Weights of a small GPT-style language model, trained from scratch on English Wikipedia.
Size: 17 layers, width 256, MLP 1024 squared leaky ReLU, vocabulary 569, 13.7M parameters.
Architecture: RMSNorm before each block, rotary positions, no biases in attention or MLP, embeddings untied during training, capped logits.
Training: a variant of Adam for these matrices, 780M tokens, 5950 steps.
Each number is 500 + 50 x the weight over the matrix's rms, rounded and kept within 0 to 999. Layers, rows and columns count from 0. Numbers have three digits each.

# layer 9 MLP down, 256x1024, rms 0.0433, rows 0-42, columns 640-703
522517504449564507543489514357499484510500399426468533493469509502495446479514517524523518579451503436458530446512509517509491560495570587441558503526517604468601505525449556444492431480536500
559452439553577462487518449512459426473439499457493492475612488468531594569463465502520472567460490506517526476500458479476433562518469497499525503461480516540536438455562448477535539452408542
521479575396487466559499505508475529443442365470541517462537566548395463568466526376481566586440520497494503549514606517539564427529479410457502475518455528548490439445549533555515496558564498
526577424459534548547496505399397506461527475502502578564459489531401622524526522583440545441596411564581525604470539483475569503591476357523577499510629497469488564465592450531437470411574477
584506492526511516436460448592543399556512545455509483459484615508464565545507591526473397576480578504375436440436565499486544530384394547472499438430524496504465446513454509520484390497379507
451453500542576408419484421511455480493594536579517416449460466511505428451511509552415604587530493485426474439469445445478485582519502563523431458517536499447473432556478451486517457503509541
486533516396573542482448505539544521545471513432489493458506571462491598472466550475536571574521520557518476534454570471509504448514595457537535517490529490371494455524539579549574454560530496
488531526482527454473460429559488511445481527480548454568421550427513387496517528459457459526498599548483501503426507519482545535544455530433528512437563539548497515536476529541484494561384570
624497470561498445425507485534462492406427465374553524502523493457538482534579527457437442491473554551366567430514592558525375426489440553535486508497557540446533561621505473508578380548477495
494556538487591436451513565566461489498495576408512541523489470527384432480563405473516615426424532494483581547548508594507523499493613518504486466481482406503484436458489538602507378474564504
493565554561538401541463437505485421621479529514505474439494526480539402504571539492547606547538558503419486397515543492484521612494503486570515501480513427526538580514503568445502457529436552
523447535512522505445510431444568507524525570478457496492452576561483452530494413581504519495428446524405482481526456471481485431575474427433525463534475449591528529484396439483564513534501480
393518596506413500459460466475485473545516607461479494639490567539565514401511506455459530423519443455481448441540549567521476465508436422407512485466455553456479443539521559492491488594490561
513490495561456513532489520507506445372539489523511554511447441428474490516425474383523521545448467473476541440513446554564396419418505473536485496630494479502484538503502483418473626512535460
512492477474452504475452507443465539537467533570452544474359467460506467464494474537522523434528508485492512554526456623555565486409442594518465468519489481431464473449511549471538528426405487
445509495434461443564522496519585473568503507562514474534587499441417511479534438490380558525477498439531539528386411500509526541426466551479638562459477458493448430589466598605479457592484488
456423476497506514569512492460534503522419546451516441447542497519593524474473538475554535549514404434574618577556538522549573516558589540439481525477574518494568490585494496454488502440504457
465542521441483502621549490468530519482516545508556551460486567392540544527460485501506441532591569583543492558478544510546456545503500433401489531601518508487560539482479494550530467580363424
465495550467507505490450489415466441473402529521437422476415529534473579448550398425474485563547507532497581482476507559507501589542486423467406605431498455418463489448568538436525552461405494
571459494367601544453393407489605598508541540578535569409532444543570541426492464481521570530412514391444493514422535469512535475506476438508466456493427571443504466511460502534502473436531488
591468468441477546527551521485557512462567476454508551496503552418547467488523538486492564434476479449432384475426440409396496554505534486469499567517432542427547432457480497585423509526454393
584526557458491508523472483493468475427548476417472606454517444447603481590523592481521509383499483470500608473590490488425404461570544542478571507516509559529487532518530486512435616555458534
484561510435491536483490587494489627547446525522545478472503448540562477458456565432582593516490389427533609451495490538515374488426461455519551529529444431487524578580525546511469535510504540
495538468483512416482456478472474520499532479553462426499451467425476426564436459531562491519541503556566437410410431544465545493495509531587523488508464509493432446519532492491541606517476518
496553496477458522545393531528523536505556521556424545463502497579512473554450532498461523496455460455439505573519493413418501534498565465510566622483432523492469479410465588562572545481489476
489505580469441484526516471489515473503576493438505499337433599561511588454562523489555511484581638562522586554588508500535406578542505474401551440428497468509563536478421501509524402484487480
537506533505411577510507492520492493477536563568467524448523521437482440417421573543518401427428554523541477443439496619437590391458411585582431460420510522458441572515611555430402576453477511
469590537450539539425491591466559481625452502436555524504487501496497550471564471522422470549605572413434537441513481421464543501495471422506457475500535452514518455463450452520420424488443473
552443465505488546614526502520488498468528487550452550478525555511460469585536442400475553607473568477468549452535606501495468492469459473454480533535392419491442504515504422479532539476521457
442423494569383440494495535571419573424534473516530465514502513466488478460552478477464479488487523569550552509503517498517511487393475510532549534504410378478492483499481558509504539559396575
386414524523496615563487491506427485483512470580498498438424405480551453540545479560473641511533518559480415496444512556557432508481543422474458497528491432524546518509597481543536545461474502
566481423495463461559487488513454444490481507501502567501494451523458492468555472525528541428495479435501490494443534457492512513525503500356593579453434497482482444453510454539506591428443479
556462477490398465477495514545561579540467506482367503491429512563408585458467555584481528535558527627516457502503489562447574443450521546503509478570550546458519415447465547591625545539532471
522443487472470529471480464539535457487465537496448416550541556427539494445482462507490410532424570494444548598591517430466488531483401527510518595478535536556535597548434497500463536515531493
529522498492458470466466411553438645575495420452612438491450443550433477530445569551520411325490527435525564445525539551436453545543446483524460425516458579449536478507554502528517622496482465
416551592486434534539472512515482442516578475553524498634490443449614454511450514473445524528482534459476481509461389481432524460540499501480531508457365482496569463471445571490454500463559398
495516519512531554442455537546510515422482526611519479561456523524495464488467503491510513499425466468587429479525468486528567486587543541480527557463494509542516613530472548417475450503540523
571587520416567510489510470519411482503523625421495499456510528481458471517491474531486410534455536544489470514504502437449481503503563561454490476503472557477458511531454489403493478479522432
502593582562530566489467485571490558637483538591461525469498544423518481538407416369489421540562514518513546540513483529485541416522529550482500475453459458416471423544461571608498556543556508
524472490570498351498484436434496567423519549537482469546440485489513479519534531474554553515502439563559441463477506439525521514453452592475478567496470539575544501501554505547491625464435533
596538509368420427541488470553488462503503402464505503465452528432473460431419542477524626539494552454458542514473562571514509540412478423524492498441482525489532550566523503578476493547411473
455496444520468464528534572421473518510543508414525503510468511524572550536571562608482524537418501487536497460502488399537452575476407469405392552484620424535484520614480490443565525497499612
484600459521490403431459554576477586525484525537486587510445479425508507456393515499561510461477497539406482455432466554516478509467586541615491475561415529505469552553538537464563514499459424